Each number is 200 + 20 x the weight over its row's rms, rounded and kept within 0 to 999. Layers, rows and columns count from 0. The size before them is the row's rms in percent of the matrix's.

# layer 12 attention key, 32x128, rms 0.307, rows 0-25, columns 0-127
098,222,186,179,186,202,218,183,170,169,182,240,189,188,180,175,164,186,149,210,218,205,180,244,209,203,195,219,193,228,210,182,217,200,187,214,173,175,244,196,195,225,198,188,209,220,198,186,212,178,183,183,229,172,195,206,217,207,228,192,187,200,182,236,214,162,198,187,189,197,203,228,197,196,188,205,197,228,238,203,195,177,218,224,224,206,211,188,190,197,228,187,209,212,176,186,167,207,261,205,186,223,212,208,210,219,169,222,198,214,203,189,198,241,213,182,208,217,182,177,233,172,181,200,189,183,225,209,207
118,210,231,207,184,205,234,160,188,173,154,218,209,150,210,173,205,205,173,192,219,217,190,244,179,176,206,215,228,225,184,190,205,195,176,207,187,190,226,179,215,201,179,214,225,211,212,184,214,155,192,172,195,165,202,194,202,214,221,210,196,163,187,207,210,192,185,219,199,205,225,234,202,188,187,223,194,248,188,187,188,194,237,191,187,170,188,190,217,196,218,199,181,198,218,176,202,228,205,213,190,255,231,208,230,223,200,205,166,218,180,201,216,214,217,188,194,194,169,219,218,187,214,207,201,204,213,202,185
081,212,217,236,214,252,208,203,163,227,211,191,216,184,179,193,207,214,155,202,185,198,183,215,195,200,182,192,229,213,207,211,210,230,191,178,199,213,215,236,212,209,179,190,214,195,215,208,189,190,182,178,173,150,203,243,214,219,211,156,195,193,214,211,190,144,204,213,202,214,222,217,164,186,186,201,174,199,189,186,222,180,216,215,206,189,210,218,226,187,186,205,193,159,208,238,206,213,212,207,207,203,204,207,205,196,165,172,189,185,189,208,238,154,216,183,211,169,189,191,184,171,172,194,192,183,232,201,195
103,201,192,224,199,170,224,225,205,180,203,205,207,146,209,183,227,196,219,205,178,224,180,202,229,184,172,201,213,223,213,212,199,193,155,212,214,228,192,227,229,205,204,215,187,194,150,181,208,203,194,210,231,165,204,220,196,205,204,225,190,197,165,191,212,215,196,223,216,190,180,215,195,188,210,213,190,185,220,214,186,185,234,216,190,212,224,186,187,225,221,190,194,188,200,188,196,168,183,197,153,204,223,215,225,186,246,216,193,181,184,228,222,170,175,211,185,162,194,196,206,182,212,223,214,179,150,221,226
077,211,184,230,210,208,169,207,193,199,209,189,196,243,204,185,191,224,202,221,205,252,222,193,182,205,186,203,247,178,189,215,195,244,178,162,216,186,215,193,188,180,166,199,200,218,215,236,207,200,179,213,215,177,216,215,226,197,175,229,220,215,204,221,214,183,230,202,213,170,205,208,192,192,210,193,204,201,208,192,222,202,193,210,213,195,206,186,220,196,233,233,167,212,190,177,207,195,173,195,219,147,172,172,206,196,188,213,231,193,231,215,197,150,202,234,192,211,181,194,201,227,191,188,179,189,187,152,202
091,210,183,182,214,207,188,246,209,228,239,184,218,235,184,193,208,190,211,209,158,182,215,156,206,211,203,198,202,180,205,225,194,192,193,156,221,213,188,242,206,197,210,176,182,177,193,222,187,220,213,220,184,227,200,231,212,172,163,190,198,216,219,171,212,174,196,199,203,207,192,176,183,214,200,168,175,162,178,215,234,220,185,194,197,205,206,231,214,189,172,196,203,207,191,239,220,200,195,198,242,171,177,200,166,167,182,169,223,183,198,204,180,159,200,210,199,178,221,201,182,201,197,210,197,169,199,187,205
127,187,221,191,184,174,223,159,193,175,185,224,189,161,184,188,207,192,159,180,233,203,197,244,200,173,198,220,210,197,181,186,204,178,212,233,173,175,218,177,192,210,206,208,218,221,218,182,197,165,195,198,207,189,206,182,176,215,203,215,208,162,161,248,202,197,193,182,173,224,202,200,226,193,196,227,236,239,205,195,195,172,217,215,203,220,196,176,199,193,239,181,201,241,219,173,193,211,195,214,175,241,203,199,225,231,218,218,182,219,215,205,197,227,201,187,204,193,215,202,227,194,225,209,171,206,222,197,195
105,235,200,220,183,212,212,195,185,223,195,218,210,172,202,200,205,195,205,176,223,192,183,205,191,189,200,223,210,194,194,241,203,198,156,184,207,248,231,183,159,225,183,202,234,246,220,197,175,185,192,196,172,149,224,207,184,193,190,157,206,180,218,238,184,203,189,196,214,208,212,232,206,207,203,174,202,221,182,186,204,184,219,201,204,203,208,224,189,185,202,177,187,216,185,206,157,178,215,225,223,188,246,182,196,205,209,199,195,161,199,177,184,193,180,184,188,219,222,204,202,196,174,238,183,181,238,215,189
102,181,198,197,152,165,196,198,226,199,167,236,186,208,219,218,215,175,190,173,220,168,235,201,183,190,194,197,235,207,206,235,228,195,170,217,196,195,182,235,212,208,209,167,192,172,186,168,224,199,195,200,186,188,193,204,191,206,174,214,210,158,187,200,238,214,181,198,210,201,191,211,182,177,200,178,198,192,202,218,203,191,210,203,192,186,203,234,173,189,185,195,199,162,204,201,201,227,199,221,203,201,207,195,216,215,241,215,176,226,222,205,240,179,213,195,218,198,174,197,156,176,218,208,264,192,189,226,209
108,230,219,196,230,229,222,205,188,199,203,227,220,222,173,190,191,186,201,170,180,224,235,219,197,190,199,221,194,195,208,182,207,207,198,185,192,197,201,176,187,179,214,192,188,180,202,168,233,199,220,225,215,240,177,194,209,225,236,204,186,193,187,185,197,193,200,213,152,205,190,157,245,168,216,215,204,201,195,206,199,200,186,217,186,207,170,177,202,230,188,182,213,230,201,179,172,198,210,225,206,197,234,207,202,160,169,208,212,233,178,202,161,229,212,187,211,217,163,181,254,166,193,203,194,183,188,198,212
108,166,193,216,169,211,166,197,192,213,211,176,231,209,217,225,240,194,255,200,214,204,173,174,191,247,200,199,215,180,188,186,177,186,164,183,220,196,173,181,207,167,185,173,209,212,188,195,249,213,194,221,196,202,181,214,223,174,224,204,210,172,216,196,237,232,196,202,215,205,187,189,198,200,221,203,181,182,195,190,181,216,208,208,200,191,180,222,196,179,214,237,203,198,183,194,206,200,249,179,232,164,198,197,182,185,207,203,238,153,191,188,212,189,213,222,203,198,190,222,189,204,216,199,190,163,189,190,227
095,187,220,182,187,198,204,235,216,197,203,194,178,204,200,190,192,224,171,195,173,201,212,183,158,177,197,180,235,204,172,224,248,180,171,195,202,179,201,217,212,203,222,193,176,229,215,193,174,189,217,176,194,204,186,186,222,197,237,153,225,216,232,207,194,232,157,227,209,195,214,186,191,212,195,220,202,220,196,184,163,206,197,161,191,261,199,186,233,213,232,202,204,185,208,232,183,210,214,191,228,188,186,193,213,227,177,176,215,199,196,204,208,186,186,214,163,182,211,215,175,208,231,198,192,205,184,180,211
098,195,205,218,198,214,182,213,218,145,169,200,248,215,164,183,176,189,176,212,195,212,219,265,179,218,201,212,193,202,194,213,207,183,199,189,218,200,193,205,225,222,227,217,172,211,216,176,209,184,170,237,225,174,170,190,215,198,215,211,183,208,211,219,208,210,203,206,210,214,181,243,233,220,205,195,230,206,193,178,167,199,231,219,214,193,189,202,210,200,202,186,178,213,196,250,167,185,237,175,175,208,189,188,194,203,187,184,208,187,213,181,212,163,185,209,219,215,202,193,189,205,183,185,177,233,185,174,185
104,192,170,206,202,183,215,215,226,191,209,234,223,187,222,199,192,168,177,231,182,207,208,180,215,201,228,181,184,203,164,212,212,193,180,201,214,190,166,189,185,184,223,178,168,172,183,210,230,224,239,202,219,243,200,224,194,184,201,231,174,205,177,210,190,220,203,201,201,200,185,185,204,213,255,181,185,173,214,237,183,208,229,202,203,198,185,198,240,196,186,185,186,178,194,198,231,172,169,217,208,181,242,167,177,179,188,191,237,190,205,186,177,195,195,204,192,186,203,195,188,204,194,239,181,222,188,231,180
091,205,179,203,204,218,239,195,204,202,198,220,213,154,229,221,219,194,209,195,192,231,225,186,208,195,249,177,196,196,211,217,191,215,216,228,227,211,202,170,213,236,187,235,203,191,230,224,210,209,211,195,220,225,220,181,175,184,197,217,184,213,211,200,220,169,201,184,191,206,193,213,209,155,166,248,199,196,171,182,190,188,210,182,161,210,171,203,194,213,203,201,203,209,215,188,168,204,190,172,191,221,186,204,213,220,207,179,177,209,202,219,225,211,189,172,197,178,206,221,135,169,221,164,211,204,181,190,186
100,223,208,227,195,209,210,181,219,172,171,224,205,225,190,179,204,202,171,202,210,229,214,182,193,197,192,188,212,223,224,169,205,201,176,239,212,194,179,180,204,192,198,208,203,171,207,216,254,198,233,209,223,180,213,196,221,196,237,170,203,152,185,190,188,187,191,173,169,157,210,189,203,225,192,194,202,212,201,207,223,188,177,200,189,171,205,203,196,180,236,210,217,182,198,234,208,190,202,212,238,224,180,177,189,229,161,190,171,223,174,203,192,240,205,199,180,191,222,217,235,184,191,193,187,163,220,226,205
108,204,198,217,232,183,201,208,191,185,198,204,204,200,202,201,199,209,195,186,186,211,214,193,178,217,209,204,189,208,203,201,226,183,197,209,234,227,191,201,171,188,182,208,200,173,190,163,177,197,197,200,229,226,201,178,172,172,228,211,212,221,207,174,201,223,177,193,205,203,203,160,210,190,234,212,204,195,188,191,199,212,166,220,244,229,201,186,174,177,202,167,195,207,259,218,226,185,174,147,231,223,169,187,217,207,209,192,209,227,218,198,201,181,235,219,216,235,205,169,232,238,204,195,165,200,161,178,206
097,215,209,168,222,176,199,175,190,217,225,207,224,179,226,193,162,187,218,203,191,201,204,235,220,184,175,199,226,224,209,199,173,206,213,216,195,235,203,197,216,228,185,195,187,194,222,193,185,220,163,207,207,209,181,188,192,192,184,188,211,175,201,190,196,192,172,208,200,225,192,160,175,189,199,248,220,218,180,182,191,213,169,172,189,235,183,214,183,192,177,209,209,166,197,189,212,177,183,208,211,235,204,247,155,228,239,202,213,182,166,213,183,210,209,195,219,190,223,225,231,217,200,176,213,230,187,173,183
095,176,204,190,189,206,200,172,182,225,203,191,181,177,211,225,205,207,182,168,217,210,177,193,216,185,183,181,200,225,218,242,190,196,225,230,204,189,191,212,179,187,182,182,204,179,186,190,168,217,190,201,190,197,191,201,247,195,173,178,211,234,190,184,182,191,206,209,169,228,209,187,201,156,213,193,227,191,238,199,183,217,238,181,226,183,181,177,191,229,167,182,175,197,185,230,187,202,207,192,198,196,212,222,193,193,209,218,161,213,168,183,186,183,222,198,210,195,224,228,228,249,251,199,186,223,234,190,207
117,214,158,239,193,171,173,197,208,186,199,178,232,232,210,198,180,204,224,231,203,203,243,189,219,213,227,211,228,229,214,201,159,204,225,182,191,202,214,217,205,168,198,190,151,202,182,183,217,217,208,214,263,202,188,184,204,196,221,205,195,185,165,206,200,244,207,213,193,202,187,147,173,202,191,173,194,189,187,194,201,189,217,213,184,185,181,190,175,220,196,233,219,191,193,203,177,191,209,213,209,174,215,190,244,161,212,200,190,181,202,226,214,203,205,224,222,234,183,188,191,202,218,197,187,193,202,188,200
104,212,203,199,160,196,164,206,164,169,216,220,162,217,217,228,179,161,207,237,212,240,214,204,216,195,161,217,180,188,192,199,174,197,207,225,187,184,205,207,171,202,173,188,205,198,205,188,231,205,180,208,186,223,178,205,220,254,219,189,213,204,191,181,212,204,172,173,184,201,190,183,171,171,196,177,163,189,192,217,213,175,196,197,199,220,201,218,213,216,220,206,232,219,173,208,174,224,209,196,235,205,150,230,199,206,196,218,186,197,208,198,215,211,205,198,212,179,218,202,181,220,193,206,210,165,193,238,231
087,150,178,180,204,225,177,209,202,206,203,238,213,228,217,179,203,183,178,178,186,210,215,216,200,207,211,189,210,221,211,196,173,224,176,215,168,228,194,211,178,211,215,185,191,206,200,214,173,206,158,225,246,173,230,219,178,197,183,205,202,214,165,207,198,220,202,203,189,189,234,219,191,170,197,184,191,205,230,161,224,182,195,204,197,225,221,201,230,218,175,210,196,211,208,222,216,187,203,189,214,207,217,163,194,229,201,175,193,210,202,209,198,186,239,154,202,152,181,192,239,172,220,193,206,205,203,166,204
093,217,187,178,195,210,216,185,225,199,211,166,176,218,217,203,164,182,215,186,213,204,160,208,215,193,216,224,225,212,221,196,201,156,221,148,167,194,205,205,210,217,202,221,174,241,195,222,220,216,194,186,183,198,204,209,230,179,222,205,221,246,189,174,197,189,194,144,193,162,177,179,199,172,208,187,206,180,191,190,191,211,199,212,213,198,193,213,212,192,202,158,230,182,175,215,182,223,214,194,205,162,220,213,226,194,218,211,193,202,180,229,208,193,225,224,240,210,184,183,176,216,192,192,208,204,188,234,189
101,202,237,184,215,170,199,214,207,160,171,247,207,163,185,206,194,200,216,254,181,209,199,223,192,222,213,201,241,201,215,195,179,210,189,181,201,196,170,164,186,182,198,218,191,219,218,203,205,186,197,236,194,175,194,176,175,193,180,217,183,196,195,200,232,232,177,216,234,175,166,241,205,212,200,195,200,228,206,205,193,193,218,222,202,199,190,183,235,192,198,240,209,202,198,193,200,181,174,204,187,209,206,179,222,198,171,217,180,214,202,233,200,164,154,216,229,185,209,207,212,172,196,235,214,199,184,216,201
099,203,241,180,207,201,221,199,189,177,192,211,195,175,228,201,191,213,197,194,223,198,166,189,174,182,182,177,175,220,195,196,212,210,177,212,185,233,215,216,192,200,176,189,211,187,198,205,203,190,190,181,203,181,206,221,212,194,150,187,187,210,182,187,189,203,218,209,175,198,221,212,185,188,185,177,194,188,158,238,176,200,195,183,198,194,216,235,230,171,186,205,181,196,192,198,155,245,164,230,178,186,215,191,189,227,165,197,209,208,216,194,251,204,225,201,163,186,211,238,217,217,200,202,242,239,219,197,232
095,207,187,222,196,189,220,189,191,169,206,176,224,203,192,175,216,193,204,212,185,243,182,193,222,202,170,218,196,221,217,210,215,176,228,225,196,190,179,199,222,212,211,193,213,216,213,189,183,213,194,179,198,207,214,188,178,192,183,156,235,169,189,178,235,157,202,181,182,232,187,194,168,224,219,165,208,198,208,195,218,191,210,223,204,209,178,197,200,203,145,194,182,148,233,213,191,180,167,195,205,186,238,213,205,191,222,203,236,237,233,207,240,180,196,189,220,187,216,176,195,183,214,189,207,201,199,186,226